Weights of a small transformer language model: 93M tokens.
Each number is 128 + 32 x the weight over its row's rms, rounded and kept within 0 to 255. Layers, rows and columns count from 0. Numbers have three digits each. The size before them is the row's rms in percent of the matrix's.

# layer 8 MLP gate, 128x64, rms 0.175, rows 86-127, columns 0-63
117:143161138133141110089112117127116159098139120111124088130138119178125150172127070215164095193153087173154102125111119157130139128162085148130089068155126117185060089164131097076088095166117140
091:160133181145157153145093173086133035095059079162152142134149124147113162123145090166139086175114085113124118123092077131121113196129124114137139124170070149155113159133080152125112108070126115
099:152121152117082139116112143077119130128114074122099063120148145135102118171114143119101091072087119167118099113150185160149067120176148159148078198205110174152097155103110170105145145124086110
107:117154166111124115070213143164179128147102098082129078128134125139189110131200100143139114108103145147081145092138093135168144143144150070115112114137088085115152092113127135092117118169086049
092:088198161110138105152110195146095138113080140128141154123143163175139152116139115087107153197145142177117097090150116122156171096141037166133127199152091099095136098138101100138168152144108112
093:094135128154117150137088121158088103142157077138134154105137157121168192146161114222157098192128186187140156111101124077105143122152116145102132175145160130087108117103121067125104088108112186
103:163062148171185077125081109138109169085187156085172119152128108117113109113124160128135093126134075075133137124062112112114109133106121093109081123155180148163098148096141112109171062158116172
089:153000118125129119145111142109083168167108164166144106106127131155119112125073137140104108167187079141193160123093100142131118130103112129148132136108159173143123143095146125112091126103181184
104:092141105137195119123118141099109176092156060153058147137148076137174105121126142149097150082071178140072074118112097170136135139129150056131120125176140104139132079107134115122119134192137103
088:112142123103133058130103132136068095167193114162116124119105142169144103137100103170132145132150167143157097174112173144091107089105204162131100105152137141152125142055176206094137173141127146
117:117094119147071154068176197111175087155123126190155118167131183153064171125184107097106087174064127126094147157128129120122150153163120123113136132145063132138117102148142142122084124172140137
082:165098112117110142108167104138094098065155087153128094104162122089091165144094073192076088112089121139109178100113139171114121145148154086096105093117149128063124179188079148128161156123104141
093:126148179118236136158144135120165131163143087161112096136130113201201107074145087180147161138069114126120148092091116111120122128142102144168112174123107092070133111144124143088129096155118109
091:186105158096103146103103149141117176160134106131168112102111199139145159111145155138089180105151137153078153204149121127117152117072122119116168071108116134158193123142139178123085203108159149
097:109145080116141123081140123113050151165191126152103060110101050131133156120141158147147152127121132165061091122127174149099045100136120171115139113147157097148127148129149059132131139165146152
094:092190068138150104162126126085132165094116146140139127121186079111114079148123086075194135127162075170171115101106153120097149113193123166138095113135171074134074129103077110154111110135135118
088:115190115095145055158074150155099117113171058171137161070081117153083105118116152100111156130110119161092151141067149109125129142164076189099086155134122149148134100083080158100134126137135131
102:108076092183136147140076133139125124116154167127132119040163133151102150127130128186104139120128171125155166108154146144121096169098174181099134093091089151212106160059142108119132115140093174
105:158131107073099120154151197150136124112153147181120148098152182155129104143128163090077124100095162175127122111099121127155153123097097140096146135083100174106141103134122205101031178106164131
103:124132156145135100177129166103127126062152117154123137154115180151122121124141127087156207135052120141156164191122069111187109147122079124143094141136130147184126165146105118126101214097100142
093:104087133082142138154096054119081122101162115124089129087100085108123128119150089099184062153156121107143093069152113068131126165127157099119087103124160087144115134043165092137137110143151167
121:178114124121115075123124125137126183082164134151111080167098080161118141126136088108143113121170116123145158095100095081198083120196156105186090136150159088141116104161116100114105114217129152
096:181139131165159101159165109107121104097125147137138119143103145152085119108135148153144103125150123157169146163188177184128115096122128046150101089146127087173135067134088129159193117130090040
108:153154137142099178150063187118155141124104153199145116123147175088087160053177110104104115171079112142109143126069092182130109123148146123094136122150074182138145085152108145126131104105109164
091:113150135118078145138126149123164104200148081124137190124138145136078139087218191105071121103145155108093123145114111133187177120172153164141128174103145158093106136144161175099140147133132079
113:137076145126151115175120151100076201100193148083088164124062155114123097139146151117146153097145081159148209112127103150163157124117068159163117129138133119173074100126138133123157185148127113
097:145123113124163135131155172080144181109104168148096099092136141136087082143120128100101133144148072125060144102136111110147155153218106103115125145118054161154177069182126098143118195140138126
086:111139170091102128143113162156146114097108134133177099189148093141119118194081112156167171153167018139115110102116126108162090150161108126119146099176136108112148121118139081111110191117119062
095:177110190099126102137102193155152133190129154120108104176144127104090174123125115075124091110130122126133190135100089156110121140138082130144126118144188185080137114154172146078107171161057145
083:219155083161114109105207123131147102127116117181150182134125131110131108077152112142139113225147174120126129057131121081115176128148098142123139113137122128156183107174162088145121104144134125
119:094127160169146108216086143171153169147137098079170116112135089165125086081135099085089149129103104096128097142100135131125112170141088132095080169146110186105151067144106140080100155145166096
103:120157167149196107109111150079136134132173105137130108173110087138155119087164063162175161107135080112095081102151115168136121112190132141106087174119137075137090079165112084162111170170120101
078:136195106125132125144141175106141104172153114157187152091146145092127123108138127110132122120163100151123133103100084094131104120104165110198144112081082098102154109035096134104069192069119094
102:107070180130100099046091100176138178126117135156131074126086112145145112132168077085123097097137111145151097171118090109160110103154082098209129079118121153135155140147127119116097075151099103
094:106092197130142150066134191119115095117159106112095169145121161025120119147139147109080121101152158190101140141145143161155160110146177108121130121113131090157107101093139099162109130129206093
089:157110103121151150151144112090134193144154148134096134057141139102131097170174115106149090108108130183112158200208144161103129145086143184158117128082172101187105131126072151135121146081131140
091:172097162085133126105112095065101135090110149178134118170115136161059098157109118074108097191090139132178122168096097110157120220092178122128124096107135164132147163087111142118121124139169139
093:156130079147126210158078084099122159145124101124146143101144186093105077109139169105068141114069113117133113120149143112121150128146072094109134186100097144125192120134184147082065133099116111
107:177122128183084113175173158124175163105093157186128122127143174166097146074165091144145100173151103141104145066140165176193128151097106151128127155146122110117153119149126119100125198112191124
096:097122086138139162100109115138142164116125059146123064131111154154170124111153133098149139120132161126190096200168122107128096130072101168128111074119081145138167197095141190190131124133114082
089:164153153109148137108189158125087126045093145117143143093178088163105119171113139099144092112146123135081124120092125140096133149112181148175126039154139142093139094166062089105119102149172103
100:181129098155101131125139175112155133139142086186107079146124156108144103132139140103137146158089146209064150163099106172178133084107087074113135150157084063154116126137141165114169160115130066
# layer 8 MLP up, 128x64, rms 0.158, rows 86-127, columns 0-63
108:119160100157145145105162054174097077085096079107192084127135109124146141132086141173129078140064112171158089133093124151079146136151127113146126118088064120181110157122153071114116123104114156
094:131157143142124161147134150083160109122114093187118143131168113129129164134122101185083073140185108138144119138094088183170112162097159095096139157130082042165101164159084099162076107095140093
096:142108106138134061134105088152116090105151093153171190147120143133145124112171144134128146173123146073128136170118117065100169118131116085161104035120124158169221126094093128119164128096128155
112:178095124122160164133126106122057123132132235087112099130153108089134153160089108094101141163162146126134114184144139126195085068111153171142087120130151151152072090106151113119119116139142178
092:155159153119063068148095137112151153047128113079138148159142145136067164094109136209128114183166162145161111119121118121123132139142134128204146117127139075128084125132168166143130125195097141
096:096146125141198069124140059140079143074071139174124140150145097136183167156101136128164098146136135125129067154091065135121071154113114139131078098159088113128102139153083144150132083123159161
110:161117213047132123140126143134096170116133083120110142117133120077078130162129067149115104139089104136132115156095137109156127152071057104118156145072160089143163190157123150171143130159110096
097:148158169182114138108069110104120132102151105087117139137105138074125113071164096121117110161134145089150136055146081084152163154127148165101099119196159101151140106125143073150193066167119102
096:106137203091175130086163134121113130116188107116101106118128172143143115119088095164090122153146142145140154094069132145184160145196153125168149101207118112150169117158188138135122087131071154
091:077160117135128091143089118158106112149196134105152147067138115111128095131166174089122123171137159166153111145169177082082081059149086177149074110102144150112151138055121107121163108134143156
119:141176103130161129106115134156162163147111196097161116146078154159138137170107104123158093151120107095129126152124109096093120093144153178090116106173188110146079117138155118154194085128027166
089:054171110082091105138088110121146108159133175099138048096104181134133154109083151113104095130118137119106135089160138074134139123102095140124160093135164171131132164128091125059141181102130202
088:151048145089070143125114103124154154102140159041192162158101200103092167164145160070120093139149142063168121163135121088127124116136121129094147115177140149165151125140110150102106149132123131
102:124121092141156099125106134147149120123167143050101102126147136092134108149151186045146116124105146099120206152134119149085218127082122138124102087160097141174112088144139173134169103145113182
092:122146151121145140075084135173182070108133138108093197188131142128118116128117086147124167072126157111126135160121141157173162149106119110128164132115127120107116092156078091160171172040198128
101:135176074113144145119143099134133058100194124072125085108124089113139118200091080177098131080087118090141116144077132081138176156139127144072144148106169148120142111079122107147143165085149124
095:113119175142111099139115136167148105070082128101202121085060105098116092220114124128143137171142149175141174121110169100134107097150132181113118107167141104120109187122144159162117100104095176
109:120081084198076147191102177143150115137106102167146114087138196102078134172175163112139113172112109161103154118129079137077128103063126133088124170114081171159108099132154132128146118108120137
115:133172162165141121115137120138176145133110079136151102119115169127100136096155079157136097206159126120135218121128164125111166182208181138168118091102131193111158109133105157134109075114118123
098:126105098098117140092141085188117141172136098104125116074152118122114123103158108123061009105144115128127094098105134094071132129132129100118084080168131181132124053116132144079153115160123120
098:186112126204099149150148181109159149142074125127153129171124138184193122162114163163124157123140116122159157180122104171124068157124065167132143162153082185155101124154149078105147139150126113
115:085156181107156131142110098176130113158132109173159165132067183105139196096098100131087105178153127168127132134097134141139106107117115131140084121178129090085187105094035103121143139080123117
098:202116173099141157084139158142136176104174205197109135132155166134117106156110114077121134161108139141138196095131171149144127131130136130178128161115056123143151117072118117100127178124076114
103:107142082131139154148105181127148166110144120153164140068159166093139169105156176069063105174103136114130162112102126127094118100096066153064107137150145190125111122140129178085154122148057144
086:189151134178151127135135058142129110193102147176100104115150116175135123115112117137140148148058186198113117089186063094144128124145120190132140132122103138144114129101135093066173132121086128
111:100157126057087134160127114089089176095169139146133108106216123147080135088095125107129088087160108098074095093103092155117077155173133093089113077075137164129116127119103137100100119157120148
107:118107163115099137176093078143080058134178075135135133162115130125149158134149133145142112099158127119189171137113110132120106146059115155168062128167182131115043096100111161086138094142133159
091:167149115090125150078078160136168114141109074150166130094156126175098121158113089087198112117148047132160127139133072115119146145064111093185154151157186167136155171140112153102127114130156143
099:150151098191109126123101128137168138095128073193095144122124086149112095116086130165137146156145161183108129124181141158187182124095152160154177152148087164095143074128060116166119088147167136
093:136103118127107103154083125099073193130161097168129114136113104092139127083065165128122139101156136142114099131119085130086108212081138156077112110057123140135108146118139120053128105105125206
106:155147091116083150083171079080130113072110128212048159160101172095132164152132150180131095164134137174129151145167134121151153134103159125147147070159147086145106177111134095126161118134096127
099:161151167118091134100108170137178122140131163122109123055126102152170108115176137080094118157134122141072104159100096126131184156168158127191175120176109102140061077099188146114113161121094108
077:105064121143097182141151182148099091127140103081129097153112196072141182140167096151129117113086092138141085131162123113156095101182120072114133150111086145148174143170166105121192103135165143
102:128152140128125119079157098136126194176080133174171094094110086138104128100124124124113109115152127115111129055114097124106100165104106203150117106083142181132149162054097065133134080166123175
095:174118155125155113163165161160176097157121109121139179100158131121124137079070109151105125162139066154155109088112167068117150070183145090116152159099089094142131167137109195094113114092080097
092:113176105146159099118128124179150088142120088194116123151091070113150159119127142120111152129140091145179175068120072169163110078153109109132143138164092173143086081068148165164121137183115089
097:146116148114113123087096058071144149164125174070126122161097095133127158119070119138123094150126098092184109175110117129118100209122162135187112063151197115135132135143119103143147078116115169
109:111111162102125118143179173175177084124112129127141140145106105120138171166122139072158116091202147138109092098089138143152136102132211126054114092177133182098122173082123101163171114128125111
100:139113099127150126122085105092124148153168082143075183114098145165152115167151105127080163069103139177189138201105121108137128080080083118094120156107120155109132086145153176102153143055103123
099:114099180176138077119114118199125148138128116090121083103126144140144139107126070115126068175162121093118151116159108074121165195112118129169135058127148154157143158122109144144145054189158162
090:105101103129048129148107118191111115169140084199145160103131160186160139135146187118048140132144140122135110120120129100122099106091102092086142132086173164146193148146136189118144167112122113
099:146110153183118129119128142117165177152099073161151124182154115079115118120097156129176130191093083168087129103133121201120142179175147100143135107177129073172087144094145104156155136099176158
# layer 8 MLP down (transposed), 128x64, rms 0.134, rows 86-127, columns 0-63
107:121190141121117129055141094127161100089071082159137061132137186137088127103121119159118132138092187120172126103125131138135150111152160120150168121143112116203122123117118052097092162073127079
088:132183102098150120123106112167139117169157128128153097147167154096125089198168079153110145116165178156130095091177117176179159091142201156142205121097138121154151153071109107148146116145099121
100:080081131116180107144151159128127139101078165154089162149152141176087113090128128098131184095175128152140102173093091096090095123112113122209147097168145099149181135132145106054114162154166141
103:075155136094139151090147135116157140079092080137164113162086171186108096117138113173151119097132142129152123073129108096150165144155122073141065060149143119102146136148061183114106106128064097
094:186125180180174132112088156121099108182106134157108101067116124122166148130158119102127146073112129202109084060170121112171162080112148121100131141165149104073095125111093128153157102162134093
103:114061087142037149151151133123138096130191115141097115130115166099121130095146072161140120161129145155140104085110155118103150123161117144121254180165141127149152116077158114115109134131139134
110:168170179083142198182133147109078184098125112112109115103123122113158056134170100160158081115130103122152154093145164126144105140119089095139145114145137122118169175106175149192179178124094104
098:150074115129120143105141123115088127182103111148149107092156167140121096167162128114074005091098086064177127120119135079127117154134134102165080170115136145127164136126169164102141153127092104
098:163094148124090176176212185138135113121174142145116175123139143107178162142163103165108127133153162125146124110137109153165114116154150107183160038177123120111139174150112104181154113112100181
093:137109128088125132082095087112147100130127152111121119174068188115144045119152109139125140049131210091105138167134114129101204090131104113139134116139165098153080130073098096150159119122145114
117:097126099145159128102090048092075121062101107092144151164176130067114141122098135097140204122148151151147150089151142143140161155111126037152136120129128104126135120110113155104119134142214149
086:099186145099108100158110158133201157162154149109139129202084116122108123126070169114101139158145088182113190146141132110134093147128083157124150136121117084157201069150091129159111154076127120
085:104179156192175123128126150118187148111084140136135049127091143145126073101087168103121155164059178111075123128118131101095098087087124111123105169087167133141123157153155165109110104180142116
102:155117161147113126116195105110092160150129133182173126109100170111106205128157067136100116132178125202172100109144134124183093107164132098127161123107155126146217116095109147147138150155173131
094:120091118190212136136125141083096107127101124128134119136096095138164068134174163119151121153109108140127174103108101125154127170091162101087148158148158102188061149128166176144149208161132153
105:131176102141102150128122107118138122161147182068143088135136137128154071208115076173085093077109128081192115157114143147155145111143062115141166156093154165169073135142122093140136156135171144
101:136119112158101215157125120073117063113061139135168129148143208106125083199112167164154102117155169120123119156167159113117115112081122135161098099129160087110131141166169143110154096144088130
104:137204172112102135074193103178100148163158096129094142182077113111169132116132147082088099131135094105156118134140138130115129082146065086148156152162159100081140095184099141134134171146174142
113:127070091125101141159132130147131106157164142193150116112083130143093055141132152088095175128102165081123083170122088144143086082106127095090057153123142116162154159153113127076117180113084166
107:150125167150136066148097144080115157059138155076087165120118147148109089185125136114127184130065117188158143142120123156173133115114068185139110138144114092147111122082134128053101160154148104
097:116101134201116102078105133108097159145100146143104166137145134174150099118077189151114163137148122124183107138091092129064113099115131126180066169133137132175156102116145109051106190164104121
115:084172166155169181148161101108136138144121089082139114136107169134176081077129106159138081134075084150095080122213101071124168064126120160128146135125135145108123134108135119192163152113116111
098:136084160097154149089181108192159142101096121170094110104079107098158130108150097069164046097105149111111149100077079169128150086143132169167149134152083100126123121084100117094158106097114143
102:129128168113100072101101143117077116103128150102115131154124122163127116121125113109154240121107151107138158143173192145123119157094100047174136171117107089107134108183138086085110154134187097
091:076145093146128094103098151156183087076120083116108129101112148139162107185097103091117131080125117095122114166101184109119143152139128046115140090160069139138120127140084155214103092133096109
118:151104129060204111149067093131094161055170163067123121130134126119098122127149135114149101079174114119099091124123149119190121170152092124148066122151093141152077099123141114117136155182098103
101:131120117119134107106114187098133182074083137106099141137125131108133103166086066101152082125128034170107160111126173105133145187168123133150089106121125139118164093172149076055130140140100168
091:152136090159165101169096142149066136103118123135156135099127130112115074162135086166082091107100128092134121134122165120116104118205169147112122058060092112200134098145125079196115150158114117
101:122119109129148072142158163161165080167087113172171160064162146169148091146160093070081095162112126105085155148134153098140134117127121159071115048176141137156181154119134135099120114125086104
093:109145102106103157138150112146141151153138138152157120047125173195105113103208121157133034200131120156059133120124089128103147104112095124112124158105132164104187108179136116111127135144145156
106:139115106111107109179117120162103108015137114173129153142136185153146152138132101119111141108121062173153094145159130041125137103106146119159065078099147122149092137192105132109110113092136114
103:127060158111108136115100179170126130108157172120101139049099136142107157181112149120073080166146099158104150157109102133139124156126167101123174031137129103109099092094134165080133119081104120
080:153123118114158106152138127138163095111084131086099133179170078176099123103116173148115077142116143124106138115133164091118063172076193118157073091120107141095073075131156169069106159125158097
102:117151160164139174142127093095139087099096088079140133174201151093178137121123121142082184145126148143161141116097052135167117111101080097127112122125146131116154151130117121135179121050153050
096:148116090136085144132100179132125188126138099138129108060128129114104100165095155140130147124182117161091126093066131063149116145164174148160051121121096116161112186130172116081145119190092107
091:076140105175077158103086107170113166100088052174108088121142111160147106106156090108131042159100102157131156171127098117100106124138114078112098113161095115123134079155164176115110150084140152
100:124156127074191141119090080095084184136076191119134142173082114145099097180129103115111091124130134131108121089117106111106094171097236124145140132159117115137152115084109118154187121139155145
100:167152119132160122077122111092135126100101120141128099179134126190079154178097074103142143177112153151131198173150109164122055206113128134133164157115120107134118117138116155049127114166154163
101:082138150133079107131112130095128119085153136128116128182174081096119103134077119123139115192072165163075185144123077165113138163103118139139048117117091130122141133167126080102113161204158149
100:129150083137082144078081082115140142141130156150083120121141091134199111159091110083128171112180145173161097194132098151144115071109132135102125151161082107117137107038094134126129131068153127
090:073101120110084115148095105072100076196131115114064121164139117133117163104109087162150132095082120178171103149137126081151096122139095091090124185179146113167147161105150158161150100149095179
102:126154103136095159100174138175145070103132125121084099094068072141123129133128101113054184062149143121133138172141134094162096111113104143078165098076109133097128190135094110139134138109057114